{"num_hidden_layers": 10, "vocab_size": 16384, "qk_norm": false, "bias": "all", "parallel_block": false, "init_std_up": 0.0176, "lr_mult_qkv": 0.5, "beta2": 0.99, "warmup_steps": 542, "dataset": "wikipedia_en"}
Each number is 500 + 40 x the weight over its row's rms, rounded and kept within 0 to 999. Layers, rows and columns count from 0. Numbers have three digits each. The size before them is the row's rms in percent of the matrix's.

# layer 3 MLP up, 2560x640, rms 0.0254, rows 1602-1708, columns 192-255
101:469440454512500511527497544503468532480593511534451450533485561495465481444516570437518439498535492529526464514496514530459583491455488471489490504529586473433533410428482514515470478520465535
098:467470456520521576531476505476527560492548522487542483577488463545450551544531541506463565563505539393474434410508585504453455476473507516461527500420517435506449449478498518515457518533557504
089:480459548509566461582493514529431486529502539498474498432546465492454572507467392497493563495504557508426441531487451574517501490510502522554518458482456522552513454535563520557456514567506492
099:458565492488448491561468492530511518427563416574554471562469543452460465418506427463570467483484510460487573499535496463526456487477547533522510487488499490476484459494485514506490522492498554
100:484517553521417506488397445492518495579501486503578513503503540453462445480563497511502475501478524499444478527492616509497483430475531497474464534489439540511542450454451529423481484454544529
105:435527500521497501497485553497572535491455563516528514517481468434494504497512589508484528527471569554444507485529506512526589517443510485509549542519512544528542394473572524504530505519503497
101:487478476548584545480539494540458517497540442466485475478460451500420466516458535484497527542504459455470517470587539500449510467529588511577576515565520478564513537454599551539474488458557489
090:510441490510450464499466474492517571420466537564462463451526501509488559554523503456461534529469439505498547530482505555436498520504523485519553489453537472496473453520465595483533462538454524
093:496451477447534532508400517480520540529545542587550543583494493544516529561453463459480493531443466542426514543562459431502440446515474548584453490509482540484505469492445599449505489524502548
106:479486502539480427542479491541553512540480521476582554533454425511480510526544499440526528548481473510397448544427461550471501572495496500472540450508499504583508534544474489549500545492478562
099:569497445523478510543512460466498505454541525488547470512526423524513515490503617490496455517520541536490512526420565544526520535554477545497470532528488512557512424561523538522512526486565497
100:465488520588477508480485550523530534456486513550598535489554517541510459572460558518500520521428553462510532432466514503513520447474549495503548494495458478454514516561516479532536467451481472
102:441555455556457562540510470443475537549544451447478470544434573410499567502491480467476536478539535482593545490530458538450462485492473514528506519479470475473507479506552510534488511489523489
101:465517444527437511537480458564522475447586531546455541482424516474454528468472544470485532479466534551540545469497449505555505516543512505458502502431537538495554530484499547565545431512520488
109:504446485533404541468547482483477472535519504472529529466470472493478446500505520438523598569513423533464402464502550587521522534513486536479557591535464507563482466425569555452470518476493547
097:486446528502442524503539558431517473516535518462462571484463494455474485475507486420585429504492540470495519472498573469543521597512583444462551529474415538431496459523509454491518481511562550
098:499469569471537456504476549527524492503527517545503483530434481447511564525547613503412536556485562521457452509425507466495505561477581487445505418521494499519489506440513451509511472431522486
104:479605461537460477506547504469465458487564491521501513435471512517442452485479539455470467545438452489480574544491479510452497473470514575506582480384453546427488466472505463449608533413482459
103:515465497509430470551476498513515540464537490452518478467522466462459460515450510516502485417508513498479524442503573447501460427446471455484505497487585576535427464461518482530518588473513490
101:473533486550527452472451452536563493511491492479556523498522463551498598535490548503504512544557467529469507473563491524523506561457563463516535473493425465544537558549411556447487561465523597
100:488484457499558519547506588506474443490496487527507485485444489502480580477489510455456539481449504494442504424401519572477451477545566522477493524533532546551455496524488564587500523573553544
098:486477517469418551483463447558469541572530448493535546517539572458496475471507493425536469549527569500510472498491515503514528606488439520411467462454477485498537432524561505446518546541503504
107:502486471498516443563500476514552449486540471498542499499496472530445469539473477480442435423569524442543546489515566513480511464504549485533569516483476508556475462480459530458565437558490447
098:483533498518469489529492504441584487482452527524538568525443509507493519442565500379502454488495521529497418468463500498514541458503497491494507556513541484505465568499487549593469531453591497
097:442477457494533483484532462483476584516510471506509485503404463432471638417451528520528478508474501539474435517537479543545551492439468518483525460490491525539571489501559483519474482561442498
101:492460506525434489515530531527483563537481407472529481445498526427489575515499551491502486553493525496453531480556491538510529558518452550489474489455529480516544473586457530534471483456459506
102:522525492541525595490485450459498537517510529505435483490482478532512495472472516431452453475475518512448489438569490410460490516606571448451493492557487527497462432526521503542413475459511498
098:421582583497488597511477510544540493441526495502517480474490518490461514437510449415484451541496492401493531470513481464449456551534460462507465482472563461520472582624465573607534485595526535
105:482506490465391488506547497551552465537502426486487512512492477504507568524520472392532512480476543524523477497527510526534498551536507552394455423473525509525515521530536484482498447496502534
109:415434551493531485501465536504485492467497520543530461498490483517477592518516500456512420564518473482449531518599483517463547552495572543532507551467522555502482498531530543521477502506532519
095:552479493544485446553471460479475510542502388490519543469479502503432543422542455484491525502539499420532459530519576495489488506454552417569554522524474503632463464464533480525519544504480451
105:502517478469499482519488591507452463509537471423560497489455540476492479555510525494488452488481529511453501453530520419560544499478542493454503489515500514513440548493460497588521389523503490
091:421467463544561531529464480500511571531453514493553480516442402458437460451516488496446482541521484514534493517492549552471532559414477519476546538465492517510513493405550541570508513498533511
100:519546496506494495534469498441509534503516486499484507475486528509518586491534490455561466512536463415490523504524521539445481568474554431537537463563420509474434504492510548484497544466489493
102:524568470490488559461491514516423470448464562494512568454491553448487497465518463471502464630537499494533530491505492502541541504476443478525485491422475490457542476527436564474417522445486506
098:516472530484503525589501503503574567460521539556591565508537522509503518561486455479485529511534495500496424479447468497551461578525591575448529573484458518442541497526457456598556508547466520
107:493443508524497485534434516497543516474479460573535519450463477551512481505474501501466442508471533482466531511452465525512547536499530514525562470427443553450513499502457497524496463495467568
101:527531490561507463463535478474532496489489573444545494512491560528434551521524514411572503591499497513470525463500511518425503516474556513499493585522497510524562516462540492497491517527556624
100:435510586492544520554468528473580517547484471489541539475515500600493559501492581489452527454491549494405453548480539544530460447520577431425500540511457495440518426526538571513516496476466506
079:481475474463455481522514477563430573492551530524513535460464611527535469466640488469515478520499585522534548527453512393519522540554510438512488498465521467522513536543423462406503495530461462
100:462502524479448564559451528462550472492504503463571544485568446449473450529511507507566488401480526465542477497468463481479425495503450498519441644474464453460428538474540472513528524508532529
099:479491496510481535538543497488513576494510453546499529430512486478546515508486523486528543528458483480554564487470640520521483562411565529501522527508500505520580455475609523519510500506440480
101:491443489476486480487523533493510505428536457485506503489422501489415464510543537478508403529447476521407487533495524523533504545471439471438577544504541485486505433545474455507570443465507471
100:462575498560445604482525493513540547577488568497529585484498537469521458542557492519431516588492508501495438506504528483518486546523495427515569539469599474564463516490479569492464479502450499
110:454478505505491489496476540460435516543524443505544527464509478409473505525510534435427503557540570506512533463465567497530567477443532505484494528572479516551521503488559530520457512497493518
098:496416528478493455490522492516541521501519560519493534520473502513420576515500508531499552513464415491503454517460439541486563506474466506513487549434518550495450485477480508476560514524511527
111:480567477542517502470444540458492512447484451448537500409475472441447501546471489442401500541499454511482447398445505531509474503490546460535574556560496545502546480583502536504459505509476448
098:491483494450571515531475563493524527484487541433484489441478511500559453473488549472585415518490481546437484541456525514462520480540449437460491527474449477564447513532494521570503542537514596
096:489495547493428582502495506525460512507463527488427473483478555530475429549479485503578509556550524457470480479523564559518548513454519434535602528400479469546501507477505586473495496525464471
104:539458492477434425533520453493489470462518438478526501501455514528500552513464530528542424482550475423458468489492565508493468487452513478519536500461441493442494476484446559546419535565429539
105:468526502539495535519501462447541502534499491462540578527478567516500440470471479463545527474497442505501423487504545580499484485511495542512523563451477548486566440513579507466501402565455500
095:471513464499499539556509585491566513523443530469507516484513505520420484466528508434570566585508517460383454502507466554500484463524449453468482495478504420502572546448559513472459556495528500
099:553458506525442557581522436553452496481552471462503547441481531462508522476515520441538554519502478522503461534438510497480534477461474481507484489486484530556464480505529524492535561549420509
101:494516511516376557520513544515488502612543568477517571477463406499412488487535591496482502459510506454508466512453463501542497492470561456533478549475518525515505515477473536528569484480474462
095:440548494486498532546465438481484526512557555576524488488565525545421493543483563484547525517543570487479476490497461477507543474471450480494487485528496483456483510542482529500507437532413503
097:559473492505405528552469466532528537506506508470529512463485538471428543472465525472560494573509447502493525489504483552469491570502505547540558477427573464446494438542590505500522494508558490
098:484485516571485597502494519520474540495487499463453559452453483443534545515491591477490527447431536561405557461485489616465580468489397502458481501510431486530505453513482527502475510525521467
096:464482484436544493502497527443464507458533496551490474484535504513509474521502514499504514477427498494454490515466508476460491508510518526522525539501504540481495542454548478544524495454449534
097:461502546500532464515458452552510495506567493504497493439495486462546521507486535474473502466511546461464588509501531543508549472454560472426456553510529455487432414400475515468474422565503498
099:454532543471476449531511540475581461536505453471537540534525485459415489514549453451517489516491558427517518471479617518499461478483481468480492506473495506458509481490501470450461471508561525
098:533448506560425537484506490469466518457571571557481517434479522491466549427533485463473501562506522535463433504463527517515511471524494532527545471425492454483469483535475531492510508526476481
100:514486544550540516469552501501523512487472479524497563509494486493479489534399565523499568526523555523413522435469534563508485448435447528443586469565484461542467445478551521533522502540513471
103:498535456450452574525427449499527526502507482518463491531413547499447548509524490454544461519483476533444509424506550505496556557489537507492467521442564530520515477475446502442484495606484533
095:462507502532532517492487445549466552467515526532538505483545520556558459523458541486534508538521469459488425420552480489455495581461493531522565564473491478499484500545438532515490518503479502
095:515479500531507464523479501423434554509488481493497473451459386488493603519583509482501608554493446453458553491485514583558451460511524450445522521500516554515499508531430467572480504506472534
105:520443565531549538428488484464518568499481444530582475479473479492509491472454536498421560517451402433447501512463515516493566462435498452539512493466558519389588514516510485458475529492497514
102:517455545494478520540514526543479466513519510562491579447471435485488621515477515428517513482490587533456504477497521496521504567441513497542497537490528460488541473497533541495415553508578550
103:496502463595549518517519584431492454416511472511456648494441541441516594504475504467525496483423486456463561464540539515500519465437582522431559518618421463511589473544513474479481464510467456
093:435428509539416511487520494444501522510511549534568512560501522447558509529573534460432481527456529458495482505448487473575523491490564450503473525480506478480518471481541471424452509487509470
101:537484481446457598458401528477564561494490495518468597424458470507434504485534532508574519494418457599527418525520597415502503433531558508514547513473487467539531436558504507415533492484536496
104:506496488548478458529452486516493448492580489461503531492455488469489496460515544466576448480524549491493477533417541468551483518461506533523527521468617509501520539539548526488484514478441489
096:490512510495516547503456488494512458535527534545474510524457452485503492470512588420502489548437475436446527425565473484455538478526512495482503453485447512463534553583511493493564493517478565
095:428472492498514523459513562454504519574577588561481471526499478546493516463483509541452432508484474490546522540419507487488488473465468452490490524558535483544491517480530660470450433498526555
103:474404504474581498490473541493427394450582508462499492488449532536465524524464460434451523541536532503439500437548490520471575498514487461493538554460528530486452448551525555524525482470583528
096:453464630567533486523585499544487524521477434444537462504471499513468556507550481478470461554529459516474456520496594463491532489486596529520514526571471494492484545467540467450469554520526524
098:518533495560533476495471478465559533484470500527548502500540535510519505523505454478519565518462515476535526427483519489495487554514573537521473456468497473459440528516535502436492474559574463
098:495462503548495429529445446421462518501503472514534510451483522567452485564511498499443488529473459547438495567594547488513474599460544505538539480523546464487477462536530509458483510577498444
088:477493489570473521519553522505470516457513475519566519500473534554413533463563544458520477507531541529497535534532475452489453444428430491433500509487433456483489428567453526443514490497546460
101:488488425507480503517522504490437525451550555517467461523444538544479555499457538481490610527493530535475493471532482489571547482495500494521527545471521485476548472469507520523516454495485518
100:526531522580493557483504456494516478467520512509503516512430570474458512481473487492569581437500488535487519500494517501538447533531509513488518514501563530500537503532446419518524474505470481
099:447549538533516483546480495531389540529482479476494567474516494562493515475531536489562504534481527483491475473561500456536521492457510499499495532420532494491599490537558547515497516541494471
096:507481537507421472525488477500568534553489475536452502452444451542529470600509535497482494536415455415499468456466461533482503515517512493473533584556560538561534553456502552448516437500486435
098:505549463532477503530499459486489485588565521522485518478478476469444566548486528477570521518549443433491464524487447501519503505527488535577473529494474523505512410504526503502505457457503523
099:519515495443532587561482488462409484487542558428496507521517516477471501445502536475513544542506485474464459467504472463532514474499474524536543498401530511486476467518535530520479480452540497
088:524469488601502512607476513466497519496525475532437449492487523481462504502480533444485468497579531521513536473500548522515557530492556496533514484569502559488464497539501501486466530475419550
099:509489511535549547553524451444461557488476519536463498513455522550466476498491505476472502514540507482438537537489544463474542547544528515442553485486452625506464505521559531512537467560435473
096:526457451481457473525532513521494500495518490450512475473544452458509518470513415481483447561538559549511506523515577529532509465564532513467520552486519539466642538521508527523440434548477531
101:453467463510436536537479618464535438477532547555463551485430504524462514512495483467489510501477539501433483472496516483554493478484525519495498396560469532541475480468508511471515421491561499
105:458428572428481533497507477549484475509559471465483447479484464514465503490499522505483530488504498478445562472548542533619469547479579515537500545518534521477539471507583528510526532462536497
096:452457442510536516466470504545579520518516495457432582505546503545505543478441550466591525543552510526482455489519530474484457463497449442576563525521466483578569500441563604527543473495497500
094:475511502592523468544480557475452482487502623575532500423495478479517486556461574491478542532416422419525471546452515524558555447533545493489463477514535563522506519516475526450501462568494488
099:554523458463445507541503558382518488471479525529460535421510471566494430454472531542526602532468520428474450502492520474518509504406534489471632492497470475489513493495586492471498441442472449
103:484551548549454476555461523451499472470496481515518606514548480518501519531582511436559522534468560467539509443420493469464441584453516533580450475509497466542437463467483495480554491510528525
097:511525469530614543498514482505558478457493523547537476502474536515499562472512442525483485528451464473539524600482517494494496465535565439446503424450505452479472498490540481509453472513522526
103:474458518524465474534463463484459499488525550502454497464475573510513492476456504510514456535544504453493518523580495520458488475477410531501564489510435517480555498458539500483517511536483500
095:473447518495485488517417534415460525538427525495533507580460518512510533546511615479458515505422450469491523537565493500527516550507514500459515477486470517471525584512467465515541489470437577
098:477498476534524556496457486433483477417456530577500445465508445488509505487484519445489502527470602477406512477452467510482539454469512442495539456572514526491492457559585461519525482521452541
104:505478516553445520539457547432463498469488527540553574465541424488541477537549559488449457537531462458461456444524530565561508502498519488545456547494476515453474541457497480608500429515486494
101:473485507557506471486487492520452539456490449485497505472478587451518527495531495459515491535563512506553421526448584468518514468525571507540548464454460484505497481473484488495491555543464476
106:493550434487528560503453482426488475465525553542571509503522518546500467446440504459480458533489501426488506499537467562580526500527513421562549473441472450440577506553535536515466502469485528
110:502580480549535524499447493392507511512475539497548491437483493521518552456574578511510477503497479435457509506489520492503483526401462546548452454524471461439498563435557518589513480468481563
097:553538481510505504521406524481516514484497544499582514413430464484472504549478478464381496501523464490522461543453475504517586505514458447481555525496545546556435540493548435556497536545517510
078:428455570490506488493451484479456493459522440533519501550516450436474436482467526458431474457500520473556431541483529568517503472464563520544491520528499499469520452524481485420512458494493480
098:502532517505449510521455487463516458470567515525444530456513468510473474542513536476416465480534548531546495478553556476529498533549576457502511408447593564489526540557506425511534530542529517
100:431540402548477559547467508555460528476501553533529542495439457451484526525436492508406489422502542483441566529520493487588483581485483456424518484471469429512560516479531529525493526494484604
101:533555511505525429461450495420599532515501551433466479543471511539477495513516608474544493601453565494517445427546514523515503516492495502440532520508425488484596489485549591562478485542526534
100:488546556454542480553461494558444568489456525530599496569503512530516582550541500488565433540403504447471435480508444514518530488448519489497568517496573486409594458498526472446498442443439450
# layer 3 MLP down (transposed), 2560x640, rms 0.0217, rows 1602-1708, columns 192-255
095:415566501521531523470498466443472479458471485496482514424505458506537449508563395528527493553534518524501546554409461535498531469513502477438514519496475478453493548497473436521499543426574501
090:525457537479438414467547483491494402440550507469505432495475508538546455532496506505496509436605539529522498461509526517491497475559436426574477543451466532455535423516501461481464488551571496
089:519493434497491455521563408509479453556555524515531466558487551498431512423508551523488494482533453457509440508537547494523489490510451492494437456508498538550499463435448494480444508532497489
102:495521489543531498464519461497534397461621537510462565503534469497525464552506537532517537468469521454513514515555481489457492437542557535530501565562505470489487409502517632470444438493539517
098:472504568511439467519528447569490461541419435518501510518540457510506531521417506421448444521521549483518493488487483485552468531463462537535492406446507507436480496498487494558516549504540478
111:529436389493489487494526487448460526509540502451515521484485488453440506477470530470494565485543498521518482409604477550477529489459548514476541529586519470498465471477520539491526448484535504
096:529506471465484465473461513460534553512518533548483537493523468476508470559545459462431479497496528551524370507540534408441534527511420537382539562475496526508514459573474501555491499492544525
090:480508485518508483431539516425458525525524527520571477492493443567533460413586494530526597460533509540489488511473494499503463471482536485524467550499597507449522469519494530465498515470467562
091:544500447531502496514516490485478526447551471488470535504574516553484535602532510445529449471485535445468548500444530491529568557497511467436518507413527467544446523514490480550471539539492478
111:552469504559524496514538506472570498507541531428467433524486585497572506512563515481517502513500508530449554444459535541450462527492565545547539469515476467515480479508477556490498495531473447
100:546557495510556451450460526545472520510514533510449467487428551509459494542483527504510504456570456603542630450501502511530544513531498422447471464534506506534435543603535504557480544515484513
101:459488527436564441442511483428523522497511489477504547500439489584510468517503586489550516494535587558483518542449488561467490502521526488532532558540524477435525547533546559533538506525538557
103:509523535463519478433519486490558580485424447467506469491451549464424430499544475510483528466546551485507468502488482432499458544554439492525599490481502524516482459476446541533474477525478559
103:551529539416480415520490487437533522447610552526515545451442521454537451500501481453511472533466477526564531509463462467464458448517448504525456525475506492554533480535480411501505510489492528
108:520539568529548462431480519402464490513546467463494515533509524492494514540498478458494528443461584430539481516521496511516490538491544503534566501555571468494501565548485538483510440498547547
104:444567547521493529496520474537466494515540462548501562463451495557585524497577512524516488574470444568551516473486454491512483455533436517526528535540514520507541509539514544435493525541468498
094:564439480494524501539485493408457405533592509514522468494404538473460495533449480500470427465487484552472516465481488521394477450521484478520441473480506536540480532464485457531512475537497448
111:476500521504567469498553561456518522510597456503519466497503510464481449559448469473447478538517478479495431532461489531587514491444500529497478501471529448516471458433485480486475487465472496
106:461559513475512432495559462490504519533559535569453467542489483472487556465518506464506526484502462485525413516502501491577492446553468465480520517506543564543510530495493579539428484522476604
106:522550493471478510540449564479527507518516436494444531517513455470463509504513496481448490462472562465561517434436460500531504502554509449476496472523490505518524575439478497382544491453498496
098:452520588521483477540517513558498538423487417540520528483497491530513455475473542512459514578451515495554509571512511496514490480525500516521533525470566503467506522520531524456497498525474495
100:556570573522506454448415534490490497509562515504498519516506521581501533471518482492473447493492522535493549527520535471511489445483471469522504462488497573533435503527531461545483418536482497
108:514491464508552468473483482511523396498525501466480451530520562506507461438490482501499487466550414548475497512483399522501473565427560505540538526519552484500547552475468496476542497470487557
097:486535510545554493457480539515510509493238489570436485510455484508493527561575531465480447525441510495423516437480501545481561456575416528548533509555539496441547503486543465485499501601516454
094:534486445491457523536478505490485530565487513552501495541511498544512538541502510492476514518463460511517524452440511549488499476487403495422456430561544506555460530520480521532486458532486511
099:441433482531494494454521502505443529413582522545507469552561443459469526539481481483501509542482529604488536529574485470483500469476558516480477459525491480511541471437455456451428473541478475
103:584526521510490508527443507481510524479493511408492547569407510571524416452445487477456454611532508464526479522567466486526540468494552500639458499477469473551561557561507431562484472476537458
101:537387498559489561582449501411479480445562553452535511511480451523485434486502462435484556556486503520564515516481495502504569462495480526474400490454506495513381457508538453548508547462508532
112:538555500502535490479494463532460584528620452496539422577510468598507463478502486464483516524522596425499503507434513465509517465452536462537508520469489540496528521552487532557462496433522397
118:440471501542456564521547510443448514512594478573519474577470506468548478521471485444545506476503500452575482560552496536516519550529479494535507431518509487440499467531528446493392413449490491
096:465497435502449516461482554458536508402572525556386498472533519498504518512542490488511510419509502505486488471529480465434497538497517491529517498498505485434530467531518532442411451553494454
098:497461564516492435521552489545490509519552451455486477512477516458626528510489478480507572546513500514501508468479487463414519462482481481483549489531518466504541462536573489545532510498428514
085:529519476479447542437546476521486473494454490514422468451555548534505487516534493492489507455521531506481471465470540496499586492546498562511477521466543501471488478588435528510450462460540490
093:548532505501540466447543546494445504491428520482487523534477485453555460519533511510504547568443478483445539500427507477548492535443533489528452472471549518429516480582529537475456447470429519
098:471532469472484433472448508472531549449530513522489487513490514478481456592491456555510546513548531480480461504429527475478507638493557555468468492441518462574500415503562486452490529478405493
101:523544508562464492519444478517518615504582510529390489522543435509521453477459542508514509552480449433556525514523493516585498450569476539498434500462454516526545520541461492482441502558475478
108:536490499483499519482496415571440452448582449521537538538518543464543433564518525491524495482550499509467519429510465554492531443426483586511559434484499471424534454632462511500542517494474524
113:450518522523558442536445529436406473479525486431510469523559526508459513487447494437510528442521413444592576497466454481425542495507437452467441493455577566471561524554449509505560476500496479
096:433483469503529520406460521470497478483480523453498483509423496494589551531444557509450516543462509498499492474495535590559500474531460528463491525464529525464486501524579493481546541502455525
085:542491482488488496425493483556448477564476416452588438480524430495535562421500479520466494497533470434511441511495553473459462449506487522507471445510521491494521506491489460479556557477522510
105:439469470471524464483549424508526564564612523492505520579535478503465549481474433527521562426420514496428455488575505451476553505468515493485521511578521512507527487540475430506497510476520534
099:514548488496485498434482501502539504582488543552491536496461463510560552472536528498467492568432458559470531499489456463469500481527471405501514542537607455514507510509502499477539452578480505
101:525476510563526465547582501516470506467507525505516553520526478479486484532451548472488545584573478475488546545411476531490495495483437501529501514458491532464522470462564455534530469517535436
098:394451573465498469406577551433513482420611486525547483512496496486463518558470465482492522547514552495460560500489482480531565595456499485448500570541451477547459540498443554543472476493507489
112:531448482491561505467556469534533466485489497470477508500489555543509474479531530451509436546559497562535460533587526561521556524574520493606433441502513512554486482560487459554537491503579517
104:545518510590516455467535523456489430538541504543520523489507504589593525561510509511468546559569519559491503550519485507461468547498561477467485531516512507507453416504507587504459478415449480
113:510421508495546550480536469501476513522589409499553442564474471501484507513468583430508516490536460460466508495507498499473458526468523491505468550531457458492591513462500519523488501513496525
102:505489518461447488508477478483488550532281507505494505446522484503555484487520498501537495533516482550570530460451509499495602552496389501545517536639490526587470521416424467504502507487534493
102:460481503507516511485569531487497504464518535506507522448540526547560517483533527511444452524511452507522487522544492436511435470485548529566544494481520447501463517499504519502436530540449442
100:478499544411459479480491480513548574424486519503486520503467498469469564534489513485454521489491514420447442489466539539483465447589455530515463512455548474451461506528562431475544575456455525
115:481488534573461495511498546446501465468663470529451421574494485508540473485517488481471493509424508457497490550470473566512438508531528547400448482534534507466466471540452575515429538461480471
081:478499458478493520501497545506524488531250498517504527402484511529481483498535516468517484515502503466477524505548465523486555442534162441556488475459498527444555487505459530496499478515499495
093:424516493552530421503496483523557514478518463502520523520482497472522515558561543543430449494523386456525463504521523403502550472513481480460492558559438460512597583491489498492609507439495535
109:529495533555450538484551470487530513508560501517462492448489455451514487521487452561503441560505489467480572439469530486483575492502542477487406562504533427485479510519553417516552515552473521
093:465558459559517556484420497470473461463408405529557451489516503447523540500495451522440549528529469501544562547501484510541500481553527560473486524529529510416479530439498506478430516544434493
088:495423469533522543468498487491511444487497559564505493479512537517504512515521472524498484522525545491399501579483455445509506429532591457487529486527480495654523507518492461422479526556576537
090:487478494508482514486551461606501493523568586496455482391488465504548513431460486493504495556475494488555529495551528496542508453502562512582471524549526496477434455463508442525486513461486496
099:484407462471493550449482603449554497479456459469492502563498526483470518521470528477489458518428464525520547471493502535497563510437481498512466589544472512503441542496442462474548477423505498
093:575474494452551458575489430520539602475506540436525561568476486488546458477534513494522484530523489549566495493538470448520418480552494389469496477489493533579515526508469487502513525525586474
105:449529511483574599515555475534523480545556482560458423464527525504439531500539506466482511425532532486533486455590445502485506519535511465488494566541551532475459470555449562509516491446491475
098:540436528502497483523468521532484476535521445472525575547512473531469577488538448489548479544450479520481468514508439442516523489489514508535499522470498491462447607441496514567523459517501527
097:510476546456444408525472487514519480510537511460468496465485397444529523505542540491523537509574466599537485592574525488483569540522496450510487533493554519509458547436476469483551490445482531
115:460563477478487543488470515498504481453606501544485539586470474504425526572502481469502430494520567476531549469559543530505427459519566513460475537552555516543485478447419563528533495469498527
092:430458526454543506520482477554505504530519531499453531513534495512484466515488478517507508469531508526506547548478486417518458482537576488476536425471505540574534475530509444404528418525501510
090:507516532514479469420570478519568550557561473524528578470575551542469481534492467505449471576453508518455495471438510463523529512483457494446512477535538484460474512471494465485458525436473413
103:510561508534478457463544510578483471498592473459501499472513458491575477407467485429493489429536502552494533543532489476512502473479484523473491510492489415506474469540473517476474509512489430
102:490466505506470509502522526490461564494488490530525525488457472529546476506481459505531538578437534494465523452473533476552487461547506478556442422477523447487519520479495467514429577440510474
104:489579474455496445463496521515479593515541485519551524471450439563548516552520502474467532514489468532454493456546520553451533519548525439456478531495527480537462567552535443487491479541524557
092:510457448545472551487435478492506554510557454539425543490456507493562494497526494449549457447452492545514564492573503472543522543535514504514531492450484503449478471549508547543446487516515496
098:545512521507482546571477442414516455478567550444478424483551533481541474516495464535560436487451457529494500494515415476498488492544474502527523542522523552498521545521515399404403445526547538
100:570499507469472508600470503515529466570536546571486455416534523456527518513510426422545489495486480503513486482492541527473438484526549474470568505513489527540573520601498478457457520484560523
100:523515503509510429469501512469420506518571543479521496461550508422504550507544506480523513541524497482569444499505458549477493529419483471423481524533474462477532553455506429489544525485488482
105:542537564558529494597458531492470503422484409452467527494474524464515555526464553477520561485507524515444516495595518492467576492486480578522546501479421457519530497468443393489512525549503424
104:498491514540482462423526566499499501474560501563415479494516460466493537445540541490519573516490463525554540488519467488471538502531521457453540505498465454517535485470486492507379482513586497
094:551496460533521494510458581564506541528525516604479471536518508599508507470472506453456494598447503503533543538539535495496532530564472480523478483492565485452471430511441502535444481397532499
096:536444499465479521454433512533552473537499518493539510494544556519511471443499523528455512467552505513487480511503517534401518479507419463607459434535518491532518499431463535609486496420582526
097:475464449439507495518483468441531534548604497503424449533447520435540492438541491489498452542456565495517475504485515512488584466492580597488487518476423495465541489498516490527410510500435582
089:401511565493455518562506525548511462496637542432487467495467519458428502527445548547498519609497510455525466488514481529507479497574515530562432519490554499487526564477420521532463472490488515
107:481539474484537445501496498453506511508551430491536483561503445527491461566466549460452501520513479471489574511551568531499575523546480485504534558570530467452528485503429520509486521524427497
106:497504502510491482476547502508450449503545530471426535495539580472533467511535439562485500539449461466597466434481465459468510434500491538567448483455469513492432474486530490444411480500520479
098:499471475498428536484553485467483518436506566497543477511455512541490568511513512477542488541530475497515426459503381537516443474494517528566576518563427550455468507507558491477520467545549492
092:566434478526480450559512512576524510474632516505473575513526533500439537511563456516473527519555526514598532480516517476565542531556578526464510529472480515540493590526492552497483481494562464
092:517532509535561494577573488531471468460461482544515539506469538464527558545563530576551536497422514497566487529523520470456505535421470599459427453506487462429492531458491450465527534491516482
102:605503483508532456494532483527541428519384471523461534477529511506509538497441483450490490479560524438490495568482532467489513482527455567465460539438508507475561517413533466491474484554456503
092:532537445397492457430536435506538467585513516511601482511481521564470505506532526456540509561502508463494515502557425507460463444534507550507493492547434472509496509547445574519502462513441529
109:559475525481439544557462506546515495508470366524560472438530528552542477529504474528494530503450547466528475518458514541480497464562602518489496455461501485510487546505494507501514508561528478
094:527498543525574492437480499488425453513589499549413438497452535497484541577455541518504498523515497545481482546417445458537452438430503478418475546505539496540489503472502530560429570529496488
103:470584489471483471479525432531468447522448462453473511491476493484454497477483558512444476474557508629491509450497517539497498531517514484479488505530457601524415590441537530408508421473500537
112:531577563493500606442580534484446505439622463446505513520496522432521424479450548472589502520507554434536552454555571453552523544507471516507591549472487433505520542561534547500501442462472449
095:498475494454511488470526463460517465537489537527422497508463539484479547514505529467519511523502462444466516535454526599488482554539514527525415533520461497527448489502552488464461452504438474
090:464467468505496583476554552526437495450539528581493547530507551481484518513437500523576522514551555502491429537468562483432453572508521526480462491453484470498414535432464429513525513571553498
099:552491507437450463463476494485521500464565607513460500525472476518521492498487446482480504584474486511511447526552510513559506474460524466494555459477535472489532491570539517462424506467544530
103:552484431457546495460477394492470440426549555462553454500513489421549525460499526486556490455511435500454521501556493534470476451473586559534448512507502416510514492537433555513475541526468565
086:523494450427445545459478509473499480436554572509450461529450595481472560479507506528495564511510492508478492473494489528566549504413529501429514501473565522461499533480433495544546521528463476
098:471441535557521496522517474516454439476618454475441538536526483460591428510571462546506506551457492396592412523487541556530509523514508516517530518440485486470483514467444530448514537502485509
101:470486417471519497420557479548524488443472493442430423480503579541621511520542506522495529504467498546508540468476482490424483491509504485439440475521480538495497524496474520544556526497553491
095:524519528514501540507524465491532501520523455448467462462516461517536568488472420512537535486519467495559431535547430581424493536475489518516425520538538565584436490530479512484469485490497498
105:541503509468502523470470460455486540464585462487486515476527482539465545523429490487535507493489526472533470533533468502503507402508519514512564509534507592528481442501552463544515533500530466
105:517570459512523474499500514478475515497520481416492560485563527530518475478440443461536470527508497522464487490472559560455485488524542507519458542429472559537483476504540506542442552520539485
116:422506500521525431477513466519472500558507494546585533458542506524471508450481492503485502524506545443549513530548504500501483520541504475534500454505553543472482433528449529470512488514462484
125:483502600459441512464464528459547447500497461511490450534535504530524494550567452519471499513499471451523574481533538485481490524477579502561479450572533460511511531475472513585504479471527556
102:472474491496491516518535493486494489547520534497432480416424503541461502538506493497451460473424497474526482495525437559525551494553529521561489508521464475549481560509446465443454494549442549
088:471487461534496537520381458484519528513538460508537454552520423497560537506516476508520543467458432515509410548575544477540425468495497521487488476476499480530549487424504493459515496524486561
093:535507491457581475519460563585530475471573486497497458581539507464469487436475538545480467562516526488487506422475496475516509463502505534507543565500471537423480469505487524512465420605530534
097:524461497537472482459546554550468536541537483483456507517523536481533453490482534463504507473419441518541478443538493547425488524523568445547497623437519506489507527524509520488551533506507443
104:414413475495495496556447511488552585557442478474504481526525516509518473467471531516428505553495524504518503443510401555520549518477500489443491530481481458433542559501431551537501533536484514
101:455520480475492559488461520547416464531514428501494524576544508469474526555482536514495508501436459518494541500548551533523492499497532461487534457535496518521491497454475476418458485479418466